Each number is 500 + 25 x the weight over its row's rms, rounded and kept within 0 to 999. Layers, rows and columns count from 0. Numbers have three digits each. The size before them is the row's rms in percent of the matrix's.

# layer 7 MLP up, 2304x576, rms 0.052, rows 276-324, columns 288-431
091:472529526502496496480500504485494500492478498567465526488511480496517506465534477537506465513491508506513452434481513522511541505514467506496494514532540493504519546464491483500490495483501504519499520508511501435514467462514508515473493498510492511539472514453507482488495498492500498500540494501481512453509460466505448502545465485502499467486515549509502495569502488478461497548526490474437531509509499492501493486512454461485518
094:440502517480503459562512544497534491511519504476494507454498547527494511520479497482547482462487515508474458511504490502518473506508514521500537509529485498531488475528511463512511548483519462516470500486497538515508474538495471511513499546519540502487483489464509463477459511487467502498515549492487495520562480516501468518535524507516503515499500507475484536499502510499519528499519507487485503529465520478480512461501525550544484
094:452552513459516515489497499517485474508541443505462502523507478471480484505506442473502480503485505525516475514486461539513498496494486547480481508535481505481493474491484484499536501515542520499520515457533524499493483503488527483484499497511537476483504494526516497501513529527563495530477536489451494537448521510498466485485501529490484483458502519493542528499501513480487508552494527475509519488550498467532512485511455530473516
096:519471505504517501513484510501517506526534505528505507502518453525550490495512477499511486529526503491497456517504534445505485531545508486511542491517512482509498523521498528498520489463520559497472521537494559504495456463555483506510493506482527512507526460486534531521526500504538481520432518502450476498525454510537438466492481508478506473502499490514503525471475476493521505539510505498477514514486516516516521475540448522504493
103:504489488491524502553501489501502507477497442479470519519482475507509559503543499527518506515495512531494476472531508488499484501468469557485522476514476489510468545531503513501513484519524521491496499468464551542544477514477465486546519484524518522491534477463481499513516527500469461484506487484462477537506490512455491451544494527489511528518496502442476513482496506455528531546504519498523505481443535464527508466500518497492538
098:473537514507528502535489527449500489499519484518488514547514494504553503510486493487468479566484506511518530487505502464518492507502482497508490519482542525498539464475510554539532494507504521519477507505536484468525527503510503507521521516516544579482510503507500536506464458442473490490466554471509511499490480512506531487510524495482521494501527475514478475504508498504481477526528510482509512484517531491531512530521519528517474
101:511496473506452474463494562486494487496481477511502514497499515500481524552508514508469497517506504505543500525503481477488503494470510491474536486478506537485489513545546517518496518517539498504494519499502518499542515487498478493528493491506487483511451476540464498481577469494510514518546488535480465491492479471485487550500497491479517493474518468482506551520479503516466522505550501522468512498445526547463479490481466512502470
092:487543503477510500529501559465519527518507490478535496529499493487504480497524482480476479507499504549495475484487484495499481510520507511500514481472510491503465477502506521467471462542462536514489516541501558468528540534542533486469487491505516494504508536499487496507503507476456468476528538538494529508521508502509514519525507448481503471515560501463500488503514531485496502488470479487454533597458509477496535513478516496490561
101:563488501473498497530507527518506502515455505508475501512498519458473498511508520466451541510514515496506509462525475496493495471455474487496467527471462494479538490534496492537503525451479459496540523472504514511500569432501474507489518511510524476528485560535512496527500496499508499484531478462523516502532519475503475479511535486522498514451528516487531550528503473472524566521478480544441507468507511504525476479522472542502522
097:453447494456439480515503520517476524507531516566515474482517492455508510525498447552514518516493541510537477480483505486515496539478513518465509538481512520512519486483472482513486501496458473475507501505487515469515515523457519485504513504540508530471479494437501509460491485510507475477496470467473502471515471541468521489511471503538463496487523522488492501537453461490480502475480452484507474521498536560507514518490476541528536
089:473517502453479439526513476485520534546498519518488493499492500493537506503573479500504515475490498496519459489472478560470495484539538496503524508503509494523479496508520495530493510494514502475467486535421519491519529472504480508548513514496510496480505519519483503515551520490502533504495519472505514503532514523488522565530483512473469533509463547499544500500484466460413451473499490480503502514488509514537512498482509517522485
100:550510477539450492491548504536550523516518500558555560516504483485464523510485510508484503533516512508538517519476535492510549521503445528485518496544506494480477512493487467481511474526516480506461524517493497475539494517480518485508505511492515511495520498499461518534481509505509525520496533480518464473505527489485521496540510502468473487512497492497507562547479504484484526455497499495448500483476516502513510497485482549482509
100:493510503482499490479464492443505496510504519503507521503503548466446494512529505500488497512518515546504505443501504441478482537532466483491505529513494489484503490465529509486472474445517433508525523494524518509480499533515493495506532495521505506460505551519462480484502519514481504507476467489514492508479464512523491499523496486503536472513496530499459485475528509510499499495509510467495497483472501454534502505488488531460510
101:499526519509517486566533483512526526497524476507456512514505498452499499477536480478481500494448507512484520492499445517495487505490506511483500471520519504459479523489514517461491523482489442581494509506479551494509511501478537484481543492491473526498507500532533490496507498526537513476469463474523523478473505514492472493480496501470499487480520487508514499503516486513509525535467507505476510451489533482505548473509512490470505
089:490532493542464478495481523505491492478490538465542516509483504462458481539475501477496448552477517539521434475515507531516484509487469548487465460503490519512452523550525499491501549509476491483488497520474532495537507536532523510477501588480524501533467516506470468482469501533514487526447531437503503436497528541476514490503520475512538490475560506465460466506471485525527466550489461504458530504524473498517456504534494504518495
103:470504505513504501519487553495484469550515487547521517483497493484497511474491523544476544555505495505517479492512515479503465524433457525517480478495512484504511495529459476500527507486499472492511531537518497462489507496467526498480538567521526505452521488510489516490506553529518529532508546507537501477522494468489481518528527514486489538489498480497478522466511486488485501523527474501507449510506505562516536428496515533476522
098:467510514544494458512510530476508505526476548467459499458463449507518515490515473508504512497520519508469531487497487507545512505493492487502528471535509512495520479476478484503521495500524504477465532495501515457506439518509469514483481508469473509522493510475486495447456494495499530480512483480506539498490510478495450500532556509487528474507507569470484486531478460510482464551532471484432489569480509484488513468534527509484505
099:494532480469507513505510481477501464491424489512483528501472536480530532492524504535524541537454526504478469483501485510505484471517472501507531450547480478519469506495590518497543535509461470458485494537519499477503523509474513522502484497491506527527468516499490528468508498473519482497518530489492454480522504509457504472494521510511522466507541499502516529498500491472509500515494508535520528496561485457548531515484489501509472
096:497556476459483460529526518468531496557450507466471505493494497503525475534527455477505497484461506503475517520538514494511499537460486495484475489473497450540492541508524489491527519486502505503519516480460501491452472512527478504483516500532480504445503494551534533551494510495520526490502455478483431507522498475507565485479505497495550519465496513478449488472490491496504510508522435498508524490510483491472469460510508531510513
097:522478451509492487518511539523524504501502496529517507477477466504479522479500522504528510514493517509507511482480510510474476507481452482509493502487544487494512473521469514513492488490501488532505525528485509486559516491513500535492431526526512484473516539500524481487486527527486472536538454500513522497494500530472486497517485506534535477511464505472537464512505524518495478501485506516518497516511490525502518447506475511483519
103:486516479499462424502524493494511541536529477542494511464507524520515478479477492450542526511479498515497501483506496473476531501512533504479511479494504493509510520471525489473503526487533472497478512493503493481512483454507516502500531484528504558517527457505533477483457558462461477521492494504476461467500518485502514461492506521470486496502515435492555495485499527513478477520489521480465530479485517475502476512503511478494521
091:506491514500505471534521475493543496454498469506506512512535485521514501536513489514510507491445515523485480520495448508473473447553502483511485480500517491437533506503511504507491519530482486559473500459513487471476500499466496488443480524485521527494503499511487464490509515520537521488458489484476529475481499497447508479531440564539512488524479519509501485494479496483511471546484483475514489489472515524488532513508499455497467
090:541481485457537424514505541495520532492487485501499486439529485522495536496524479533476508505524489484466529500515486475526499480473488548530506558504513474504462508534499497465495472506527511505478488554504511492472484513491485485500475522522508535504501503459543486481492516529487512460495512471495506468508505486482491482476503486522528503476516478457460487496445523509509514507492487470437539516477522507541513480457496491495515
105:501519477474506509495540463486487487473522510485443514480530512562487494451508490505495516485525499497454485492523478516507473484510488494524524463489479506516472561502490529495502473472485444482471510485453503469493498540479527485515483499553565516504478486490510516494492459532485495473498484476522491495522533501503517476497462504475512469489533525496513476511493509539495505531467526551517526503526518497484503524497468505494513
101:508523452448467528520535450474494498503521491532543521525522492525485516478532485500477503497479503479502413499537537503504529475468483484496468493478506496488522517509508502502516509402540516551483496499514488495515511515506492480519528501462510495513500487531498496525527519482507489462477473514488509507528512540460491534492546496443506500507496497460468461491450480483499474499466497520505495495457550536547481547569490527507472
100:556541499501468486492531564537505492465552510475482557487489514475483521487549504535487494494475507529496475505510465537464540484503526484446545528498503450477477475461512471507441502450508513481459523489497505494511512492506541525497456568499559501525468496513501512502512487526455491478501472503450494492495468528527465493513476468497521469478503499500508508506536509513491503529526514511502486476491512475504474489522481536521503
095:492525501529504550504474511489498527524511493557542489510501496500525536477531491481498501519453508516502527509489482526511492499533485528471528484522501508531522478493494511537500499483515480530539501502506522469482574486459506452514522466469470528490478503526529519497531490469506471511512537529509471515549455519508585511521506505507459516488503490493486474500519506468516495514497547507425516566462521467526511534467490472450501
099:515497472458544491518478505482493493537479513447503509500518498517512469469461455482475527529492510516531498460474481489494490476485518525512529524483474509491478539470510487481502503509461501516488501489487509526506525465492489475550483515537564518476501530513539506517460490458498485461530502505493488491524490495467511523558505525490536457517491514503509542521486517438495514501492485505478514497481508457494481503500489498519499
098:509498516529480515484517485477513499476544484566512499508487438509551516470501530515512503508494507496493460529534529478482525477536507486519475503491512492499471525504495477513510552484531517496496520535497490503511503478496503518488447506525497508456488436490489510511518536468475491494504490516505500462496490493526503512493432521424500495487474448491481472476454469467457464519531469511516467464504499480551484465525525491436463
096:514510498484494482519495518469497503487508551500510492526468492558447513525469477547492538492482512518501475474485493428496485490512507537479476490508472512493518504511515478484475495469501454557516524492467469500525501492496480513462497477524519543439502477496493489499521528499486529537538498496511509472575512489516485480509500490532503485447497479529454496531456479502522501509531494479446485464486496510525489551512487515491504
099:472538487484494480550483508447505506473509551543509525504461513523523533500515488555452487491415514481479494489521476529530465461494491511515485471519479506500535498515511481546509512529482474537535492515486457509497462468500534521498511542519505535467485535484501483520527548502489467515490500502473496517485478495509518544514489510462526494444502524523476552506483481504534515524528519469505511495470504538474499488506515512462525
102:469474489492512469563483459461510505496518491478480504465504516488535499452501442542490531507474500512481482488480520494525491523523445514537503495520504518466512539496489487515496475493435485490514528467495552560448514486501531499474506495508537526513477476485539476484553491517513485506507494502480475533514458519539521493550477520495485485444480506521482524487470528483535501523553484447492456530488504462498515516491538515496512
092:488478493507509470487520508503543520537489465537484482495474510503496510522495517515458549534515496508451498486499485470471515478491480469467493502456474475504514502527497488478512523468509468505470522544512503487546511498483543505520508467524530542509473497508471460465526489521501511523526522507514465538500477477486509501491491537465531519473481498499522524527466526501502442503470499492459548489506544511520499548538466508482481
093:522548467490488500503539531512529487499496483516538481466524514452456490482545511524493501541477510513488525526486521503475497463516506541490492505522531439516472554499513505542493527414499492523551532517534506475498519482484518516487511518504531551461506495527506458488477451469486487534478524511518466496498495470510479511524534478458474532504504477453558493523469511457462506499536521508483472526448484540482510495504514510505512
105:491509488501506500489509528432498475508432491499450532480461535510503501532485485486442483502504518537489499503508475507497493464506494502522524495475472472490530522510482456559542523548503496546493492517517553494501535490477449538495502495489502488499472513485469462511485486508529474498477491501502483465474501469514506552532472491458548485523499532513491476530528482531539494519512523517400520507513560506520487499512451505471521
109:483541479496499493506547549465546488441510517502529486484496479477536513462490487507462524553480535490534470492534524513485483464503489470514504467498538502454518483561525488505508486511533507531514493498469464462489499503533508492506505490489493511458494519515505510535511550511550491486486464531462497478520488505483481493537464510515514553491509473500480525473483513491498531513479525486460444512479522496510518496488500528475547
089:516506507491474482536470497491481517518470531506493478520484501528474483492474488504510530535492538546486483461533487499497522471530515568494497527497481538479428515525486470519491522517522504485457494515482525495526439530504484528517475539578469533491471490525517503512506498499476470563511527516510502451485490522509492464521524503503557520466459495494503490488530487476496450498480486486516464496445493500538511474537484512523492
109:533480491469469501506508502528499481522500501499521539529474512487468527503486473501526510545486509494483550466518472490486506524516477521455501483454515473480528511493474496522515496472499501478531580543496501476490485501501515509556491495508500562532474509525473506466470474477513498485529499496469496493481477516533486486525506478493517480454491547484481521509478475495485545527508517511473515501495482497493500508498509483517488
105:552478485481512492534522479496528487536534522528521546510475544459501552526509530517473500514494502490547474505505476497498495485475540494474492520491488489529492496489508491503526484495490485517500487505482441513497513475480530450459526508503517499492501527450506483498511478506523570565496503483504490485521508497519490496534475545517516481490496517516504509470533530532501536513478536493490489546463534543488500491495482492468529
098:478518484482545465499513489487496469552520524495488487533504520466477504513500483556536505519518486461497508433505499478515461482519517506492511519535515494489483463481520480527502461520498517549482501560511502525550497525485493474495480509525495519491449490504501495481534491489523507509466479520536480503468472488519514480521516501446505514501486524498450490476461523501497508498493486460492550444522507488513485517506505509487503
114:491468492525521492501550534485473552471487522472493507472471468481491521481504488511455511504449518503475500506507479513514493467503520504549498514510491490501508455543472539532460533511483466484474499553500523490462502541487520471496490515474556511498510503499514513503531529534503511483487494503493473499532496478485466520514496512461519475470528490519502491540495470496514513492569476468481461497515545537456476536510504500479535
116:485550519482494502522512526516506475506518493483487524499535527507480535508468515524518530527455524523527435474524481486484456488536479525486490496464497462501521461549477501525475534476566491484468508517498475519548531502472513495524487498474524520473555486478539475517507480558480547490491505477474503515520505456474481498487527536522486492513522493538473558494505489521486521520509486490523529501448521497496492540513460524489497
094:470532511491477468538518522485515465492498523538494527492479514536533501531486484493459487501490531487481436491470489493487494471585473523492528530530469507515490517492509461496534505500465476492458488527458543483485520486511480483492452512497534500501458531492524509484485509485479513503471476451490507500495457504543529532516454520527515494480516474491483511532524501486503501477496502508503508482510517455515513516505506512495516
103:534530465543445486515501527494454502472513469469511534517519499497486496493525526514496488508494503516496443512496502474488528465548454524494515460503511469482559524510513487469508517464521540489495516506526500502517499509521526486477508592504463499523479545497510486468533499523519513552516506488490503502538488518464481480516472482549478468474516479487519501493485508505456468557526481432493497474525504505455508507536519593470464
108:479502475490536454477478513477506529511524505514473515514460475492533490460514470504490539468505518506469479497543496525496484491522451481500535500474554490536510553489512473511511509494514540529527545512473507511485481531515537482500521495508508556554538520498514496469485493502543486502474434484514439475490531555512532508496491472508566541493484492518469521526513508490470506492496489501523532492482488488477517477514522532476547
094:499513489504514486509489489469515532561550521489517513466476519502515519513508519562498524532490516535535527478515492479463504458503481498469510488531536501468526532469508524524467531511516491509543543469482456515520450480501515483519527547509501538516547517456528475520491503487488438518496479467515511493494500476471523493515510486483472529483530461509527503491534498482490575490530463495502515466481514537465497485497507520500560
102:514508473480486478493508531516497520513509493544523535484499507509496534510498470563558476543504508508482487488484457504498477510439501513452483548506483486516507503509483500473511486530487509526490538518474482509528521569452529454517460547537488525511498535540484493492463488512504496534454507541494507496494486559493492543502534498486493511501511444485466507545423479489506497493488492489514498514466489509464498465499499479530509
098:530484513518494453477524505463524553492475477507464522513432464536509508478514490514522508482501517510451478495515525509480531496543528502507534484462492507534486541499522522481488507478516521514523503490487480513520481493509500487513524491534480488517551478524519515513500514495506558452524523503521499499493479494511469496544477482454556473513489536497507492509497508494505485499487496464470498525464508523483491461517501483513534
084:513508513485490517465500497495515507501468508506455488423515499504496499527502474471482529470499527529515502482513512459515531473504468496480452499529511503529478571516448506512531503474471482484517462522535510497498464489475508429538510484542512536518460488484480499537478491491433510480535529480501484530510482467485494510522509514495498463484497496488510456503497475522516509546512496504522514533495496493479521539471518521507476
# layer 7 MLP down (transposed), 2304x576, rms 0.0434, rows 276-323, columns 288-431
086:476526482495503501493511503518515499482527532480479482449491480527557512520535473513512468543539497480476513552472545514476535486514452508491487484538540488483499484472474505514498505500524496477483494491538487482502496559511481526498482555498464523514503526495508518488511491483488533492476496565502529530505490503525504472504480472520556472499495524513507516500489448528509493504460523518518444500476473516496523466512550487530485
098:530513515490497482499473468467468542501481548534493534539449528490518547530491432516496514456462546473528487457500504466483510502489485469495448494456492558479504468493493543524479501517455448482500501512462524486535507517498486512533444493502495470477489503536483500488531494471447482542475538482492487532501515449478495511471496529494483473458504507526488510477502447526510516505524498471480512459499514490474528507454486495504501
097:521532471521506477416522552480523532460492488503448470518499517473521514531500508497512512535441482524468514525465494525461505466496535501493490497463538469530516435511498499499512546463502458496487492501501501525553479510514503527516503544580520499481543474469452495472495576540518537514516492537480475526489493536500500534484495506484497518496477460481518484505456463512495492505516491439540447507465464516522509524511473508477461
095:473447522462566494505516491465446503544437501510429489508501524537528522547521514514530497504509573493466552563501509515471486466507490500500498497514517530476515509493500529513460494531482492517498511474502536510479526487503555513551518499512506473485479534460510500483532498518464498515544486488470501466536521508497501463484494529486458484534516543499512501479503477512508500502543461484469495520461494522490516512503454508470487
105:527497505491504495491468488500504477489489496466479521475510465462462497475476477489527510505493484503471471486507531452514478525484484503504498509518490491497514510510512505476531542509513519498505488501507476455487526453480508504497483440493476464507532491500502513474495487534490507519517467472489497469503497508529505489489503484523503515563509497451530544495471488503495463493493506462488499476517490508487460510477523467513488
090:529525469493466488482497503506469519520528539451562494479525520495449511492511501488511503493485475546531501516513496505458485493507474494538508528470501502490465475512502470468499531467516532493461506476504513511518504548474502493508480502525545500506485479516525537498474522490501518506456476496490489469492496543519459539529508527481550454483505519494483494472503552461504533514482510524489507531546571481473520484542511497503509
098:516456474513520470485491553438462490522465500522479512483501498555499540503522495506510468444445458483508492465511524507493456493493517559523485513518524478483531464512486492492477549495544514506527521474501488477469506488467535503482487495504481466464506462446472486473513494492516475511526500472514507494466494507499481513504477471521521506506502510482470491484521489474465549489506473497519521505522511485492546524477510491475488
095:471522492497487539466495516501527505493505508502462481544513501476514500487486476486480498498491473457537550514503496485527515500499499487494487503494492482496533549563518545495475487528470469531505561529486530484504515539516537552517459490527521453517539484494501482525529487504493505510505544488484520468488510519520463523519486510510508515511483517501547518510528487482520506548529505471529558502433480484522517522482469492495550
099:500550502524516520507519552514532510464500478556494550428532470494469483522512520433497487511507484473525508508508530540516524456509522422468507508484493495477509528501473509478534523485513511499549537516551494477541508483507495491563506506485502470490515535503527481513493492545486492483523469477558498483518505495472484488465518503508520510491505563492468461540483484463479526511480467539536509455492510499493516496531512503496511
102:529491514545498458514518478508502518497487466487502530500526479521457503475483495493532528505468536524492488502532505491509531485494522466509539490524506474496495518474529491472506467485448523514519465519492477534533524499494499544463486501468509522558484491527489530466496490518458495448486526486467503494472501540489497538512497495500488541498509492500503490503503499501544453470489513514492485497469481492492495526480535458518478
090:518524494505477510514468521480495497508488534474454484526505525482515527491501487493496522469532474468504513538488505543485522511483540517535519512471475507498526500511494525499449485531501460518532516493476530492477511550498521487548492531520488447517511501482477506518519515553508532479514459469469513455526514504539501504514497487472499520498486519520546523506494544504539482486498522484530497505456498462477542486473484489474528
101:456490486474490507505551481467485538473490527523489471490488525485510498520556487509498498461458514510536505423487536535552510575557498525511443495493525528498503531504500499502494519514492480492533487462563529435492500512508507501486517486484494455503459486496490457511523479454441495527526488479470472527503536450468521508461529492493471477491471495508498510503503526497503460490539498503494511501505494470471496485476531493466517
099:465522514476544483459526498499510481532507490495485510497519468477488496481505550523463545509510512544495516505467509508504521464527501476483483508525512505456480511548526483542502534533503512462492496531510460503509495466506501474535489526463487527485531497517491450447555520463556508503478495500484471498507533473460548531490494480515501540506528524509466494479511487472459479532472481499501493522491475508522507476508473543504480
099:508552552519511446528548565478506524516521508560483531474512498471502495485536532478496498515474500507491546475544492525534520511498435516513467462504527490516480494480468473476493489525488508533509482511543480473478494463499494515491511479493499457501479478513497518509480474518479455468509483530528545485475495570520500512546535539459486523473475524518459532485468505475519535494538524524515504456475479486533520506497479493488534
094:507538503493503491541541525478459492505511517488469490487495553472493529539522487511508511491509479472514544500494494517543517443454528487512511515522512503532514522513505491479498503475488485483503502506483526481505475527509484475532514537527484444482495515518403456526507549544482501485497511496518457501475492509519541525503494524463507516500506484459484478545465487489543505525549513484491491522442479474508493500483444487515500
100:475498532475531496468472515532459487526512487488519527493504488498531483492480492526507514502505499513466485538512499475488453487500532505484478533514529487482488489527483549463461500540501496524518557513499569487485468490535500531500514497474516471548484466579477545442549509514518471535501488498518524495503501455516497544515488528443510518503512517509482522499519490484524478512489495517515470531471440545475500521511507471499495
098:505452513521456476489500507521470513495475490523511531450536461475475514489496508526479526455497546507499480461478504451504488521516500539492481506519503510510460503504527491513482514461508483472455557531492527460484508548450453525539489494509478507468481536524460512531472529432525545484565515499521500488534462461498448469483512433547543483516517499473483505500482523525465548515497488510537458491524509513513499473520520525531481
099:507494478493510520515508519514484513507519479473491487506512503539463497519526491516453489449530531467491446478513492488495514518487468506480506546496525494516512530491485540506529507510486532535514497436519506520463486510475484497490491515460475567487528518549473497518520515535519511483541500497507529545504499485524495485480479508546500465497526519495540504494476535524522459485536512519461478523490566499508482512503543490464467
099:511468495540496462494519454510516505510489538496482471471547511496505478531535514514492453518507491482485498522500514515508503493562487488490523486457506517500512454485502503506526472444508540478521518516498532512564494511522501529455471514508467511502473494510504500492511503476497513524487566542483479461471514527453511477492528535511500547536474456497511499478514544519471530519531511459515502470497538457506530501471505505481464
095:462503517525517516452482484496516508426525522478491512531469504461500515479509494534479493508481476463458475492438501542482506477476457501489462479506492474498422524535462495532514506516480520505490519535473534521481532475493472491491533524480523479503492488507509519506517463489530486470504567485496499498501499512532582542494491515480525494494503492493517512524489506483509523464490520482475513470511502469523513527522512528478509
099:496473460535493506479524504518509546520509505523508527492477499515511494502445533508465551487439490523446463449486519511497489519524443501539518503506517478511489499451519489502467499484485453475515489519548459529512555541491548521500485440548469549489525482491478521516485482505516497511490506543488507517479534488513543523522522516517491500487492498471492512503588472505498482491508495462517533500541483529488453504517524544534490
093:504539494441488512512520517517539519516496467457515472496528511406535497512522506527504467543485499497508519485557517453479485478491518509514534557471498458538452479500494498554496501527514484491507448495516518534522512507488482507462475525470480510534483464500463491502503503515501510513516480487508512507491517470520542508482489508505494465539507487511485506503509514538479494492488487468507488477470502479504476492536508542527490
092:513491462446516530522455490494477507498443483504532510489493521503499493510508506507529551500463457500530519529486538542474503530559511501502494515489510476521530498531474520497527486477498495510529532480506556493469495522490467481538461503522527469501507512482474506502554491494484515496510514479503505492503489523486497538454481548480512471490492495489491511488465487491532502487475513526479521496488496528519508493474492491482529
103:494494486554519473539495480512489489453506502501501573442500500523490508502473494511527469531523530491512497519521529458483479479494478504496482512460446522482491528494484463526453515536482511457467489494511482490484459480468494511495521531493489493444509449491498509506504524527453505549530495515482443521463508531464517510495467521523554483482536518528455487457471507485487502476486479510501502451501491504520504513546472541509545
095:525485494468493532521493521499500510520500488499517507516522461483493522498480558544503512534517463484452464558518533490506467514460466434522478503509487494477529465477522513496482462503473489500512484522499500497509513533476486467531482516472508475507513509510518486493486447484485507521484521528481493449541464511529480483549528505493496519541527491532520452500505501510517509513496482480548469476504523543522522534477503500513475
095:499461474495505506507493532516464472516513511487462492524494488518523488475485474532491510472489496506540525477518518528473479496444513462512548537503500476498460486476505474488492494535521464494488518478500510481474520465523532536476450453487477552499492507443492518471522489514487480510487475480521558530516461498501502504494513464502509493486520538505524488498537500542508499508500492534503470490492509446490450533534517479538462
097:479490537539524499484506509460509475505507471452512461528516489496481502491513474504514553444464487516546545504489520485498506491517538520495507479489467489505529497548464478499491492501522490488494528536498489460508489480455535498508504498511540466502488527503508464486480509459550516455523481484501490474513495533551490506494457542478525512454512498538505497552469502552507513481521538496510505511501519484477512478513482481475450
102:491493492488494508509492446506495492517527494510504539492452498495503470517500488491456521530499492481541482502444490524518504532527487498515479542508501495484519512452519491457491494514491520521506486512535498514535544529493502489526479497504505451497536449481478473500508509503485484527527508498509526529525449517513450480472516484479499537515532478502504502436477514510523500479464478484491502482515515485437511511463577487487485
092:505502490494536526489458486479465528511508468507514486506515458542510505522447465545531473493508516538485514520476540496459510478500489498535512497481511529480510539519499503468481527463570474520532512545500458493520489532486502493456516481529528509461469480501479498500503568497522503491523491466501510502456547528515515487501503535450531515477477445513518521440494487450502461516460469465532467479539489477532469495503527509494471
099:473452464463523507476501570525488467507495488476497525473464504507501503502521498506541509495510450484557508496514504478516452485460534541485470522526523509490490526494513536551473524481561461491542484492489518487532546497459553504476513519495524516486512551468470511475545499503501530574557421454526523510524485455511505523483485492461477507490536486488495518550480511513501543509503550494500514490496481480486534547493500543519510
099:506473527492493512475511556500501501552485454496504511551500498518493497483479468491549482481519468479496481516519483462493532495532502477501484499482506499452472530486488480513521494470535546520483479520540484563485459500502505509542475511487514507477472468490509479515480461505539546454506464515515481513501480484470491513490503486522509507506531500488495483541525488526465496503461552524533499522576547465557526506503536535508505
102:486515539513515481495533497498496462526486507515502530481470466521504485532513470518497512514488489545499529498454490500442487539490501518427524506552508464464495489444529491487465507495514490492487483528474490462539463489486540536486479514513505519503485454471501509520498506496471467546510497506520528510503489550520499514484467478481471507499484520476481499456509504474485524463500522521538518529519478510531537483515475484446479
097:496528547507523474484502536483469497499492488494520486517472486495495511431491500537476486490451455476484502493560479474513439479526520476480520526487544467503498509504476536517485484483493542488501518517465501498518506522451544478517491508491521470529468517508512517470504493500489491492479451499526511513504485554509529513490471514490504453523536503507524510541515508451472528499510476499513522546505505492446524498516530471505522
089:494482539535472483516486484471504518494493495488488514538508492532534486470524466488502494460521463491523476517520512495499492499495451530512463534472484526538470481535504516455478497469509506472529502488516487520516533462482473502475514494510504459499542482484462505485492476499498557483495495538544521601503497484506491502481522530530537474507520547478496536491482499504502513518504508549481495531563448524508496484512477471539504
102:561494477489511538518516495510501484523509507460495481467506498477473492511517542492497508493579499480493530511500460485469466442475488538490479517474527515498503541495511523496496486499481515487522532476507505483531521581467479526495519527499509533509478468512470505527513501499541517465458473531478478455518497486565471499482548491501481488469515502499533469517539526484492541492444534485479464497498493485496498509495544546537513
111:502562508511498505527541477556503503442501508483517467517487504505484460519493476512469486480514515466548479475487529500481536486465495494489500484481469510490499492486508479510507490493547439467478492500491514495520508519521530495479488537492508488479496499524483489530521531528447479488553514520492494471463501508484508504523490514513503509500517495460509538552527495483472509522488510534476473509517522549473504509500501531524490
092:472470505459528508506508517489498493525476503464473472475512496515514532530497458535512531496481525482503556498484501499466494470478511522526502539519410511509496540506474497499484541500466464524467531508493533501525474550516505447562543498496493489511497545480515454487471477531475569457514467511501496514465539504569523510488460510501515512479533510493459507521478523506508479529530523507527464500480545493501516493528494473518503
110:503473504527486469471471476510473487521478546523498497498509481522497500488503553519480552560512491496513464467488497520490557514475480520503500493476553491494502464520520488491499524521476487479502520503521522478506491490487514529493505464519488512524518473461468499495501508470491461492426512528511534498485491454482488485525460471508485499508514497491526462480504528510483545498502502464499496482486488522520494494476489526478512
108:512460515505515553471505523471481475516504528478502507518499481472512513503461493498506474513468515516487532526479471502498525476504478484525488503497494479499453468490501515499494505463484479531508514525498525499442474530488515452505474520470493529493480497487538498465493526513520515483492502514478506498480514493540489540533467548485503473537491504539526500504543495526500550522489525508528491558500524503485499523516533464513494
097:529536505530504508516496499516479525520521468539550474479522495530478491533452536507476480493525465468461500505564480474510484511521496454511538517492516496520524479494506516494506484452494511489548466493530504489486533527503511486535526511496476451586485504475503504529552485529517491489487510522494522530486497469495501527483494488507524434531488448501463494488507508509492489489508492491434461493520504463497491518458555485517456
108:536516504503520477495453489452475493525517492527504528462483494537503512546500473523496466499482464493493523559507430535480530484535504514481448508528489505475511457523495506505506479485478476442494485493541502497505458499483514432523500455468507491466487467503468516504543463514471505490483472520492482470502524516501428482475552501516496534508452533488478513503483521503497463486471499488524510488491534510473492501471481501516473
113:507480423474459487480511515468548536479497488526501504546489532531507447472500514528498460522483481527487464461497487499486449474511507500519453486457484501486516508477479503460481531521476484463487473501499522470499496515509480540510479472464503525469458486524509467561512492530523479491499497514508470491454449487498480532485532487499524534526502505498473505517523473507489500534490494496477508512484493527482494492501499490488497
091:516507493509527520450507472483523508510469506500487482490523481470500460509532466510464496527524455486529517514500508490473540537449508483486458428482511471488492480515495541520482508481511504478503502457513476489508511531520543486528514494506497537470502491521508473524479478457508469491498489524504489476512480503515496494502536479493533476476469527538485485480493526520429494503499458478520498537480520498550468456528472471526454
101:517501455499473487501482504485494465479481496540541485490499492482502495507511503488508562517510521525538524527500523464508513472487481494502512509471506489502458505484468491502508551449513542521500503497561454497496459524525517488496488522498468508512482483527500505525495489497460498497493514532534488493520468570500485462516510482511532466523483485495492513481491459555457495513504460514524518478486470525492492496521477496491477
110:481502511530518514466480531522496509553462533469478544483440489512455480496508494511497483510491489513481510534514480480478525516486457468515505504523546470511507508523537514509460557492511535468519474506485512543472495474539470517501494496538482504505513514487458501505495490511481472479506499506471456520532485518488532510499491476461497506504485507480496518439519487514506492490518479527463491486489483568507513492483507483502557
091:457494510460496506525490487455525473482486500518450508525474492454493462480488491537505462519522480562484445487486492480497470540524502490509488516478505496520508505508503488537473490537531516503460504491512530560531475521501498504485489489484492482511508494471510496461525488516486533532465528497552451463505493458511453538494478470457498498546530478521493492461536514530514521521493554470472496480499507492500532488497516492507493
102:513494468502554490531479508477527468526488520506507469470505551538512516557480504519530536520518489525510524503530531511488477530463475468519522520494516529517544489529512472440505484491516477512486523492512508522474511518495495562485487499489466515535527482503486521553471490519496496505500483518503508463525494505540473462469478530531492539499537497483501502523510528516525502501470502514494477489513489490482465510511534509487531
099:501483518559486491510499498500484527495442466517492499534467487480509481540548463530489511487524521528496502458524489499530513539529505491485507499493509495527531473532477482473541475500510479509482455506582508514491494494473513514484519496519496458477531526460515512482494475531503542518521521499515491512540496464505471510508479491489512473475535515513515509479503477479519468522498466520479498563504511484514517496494508485508493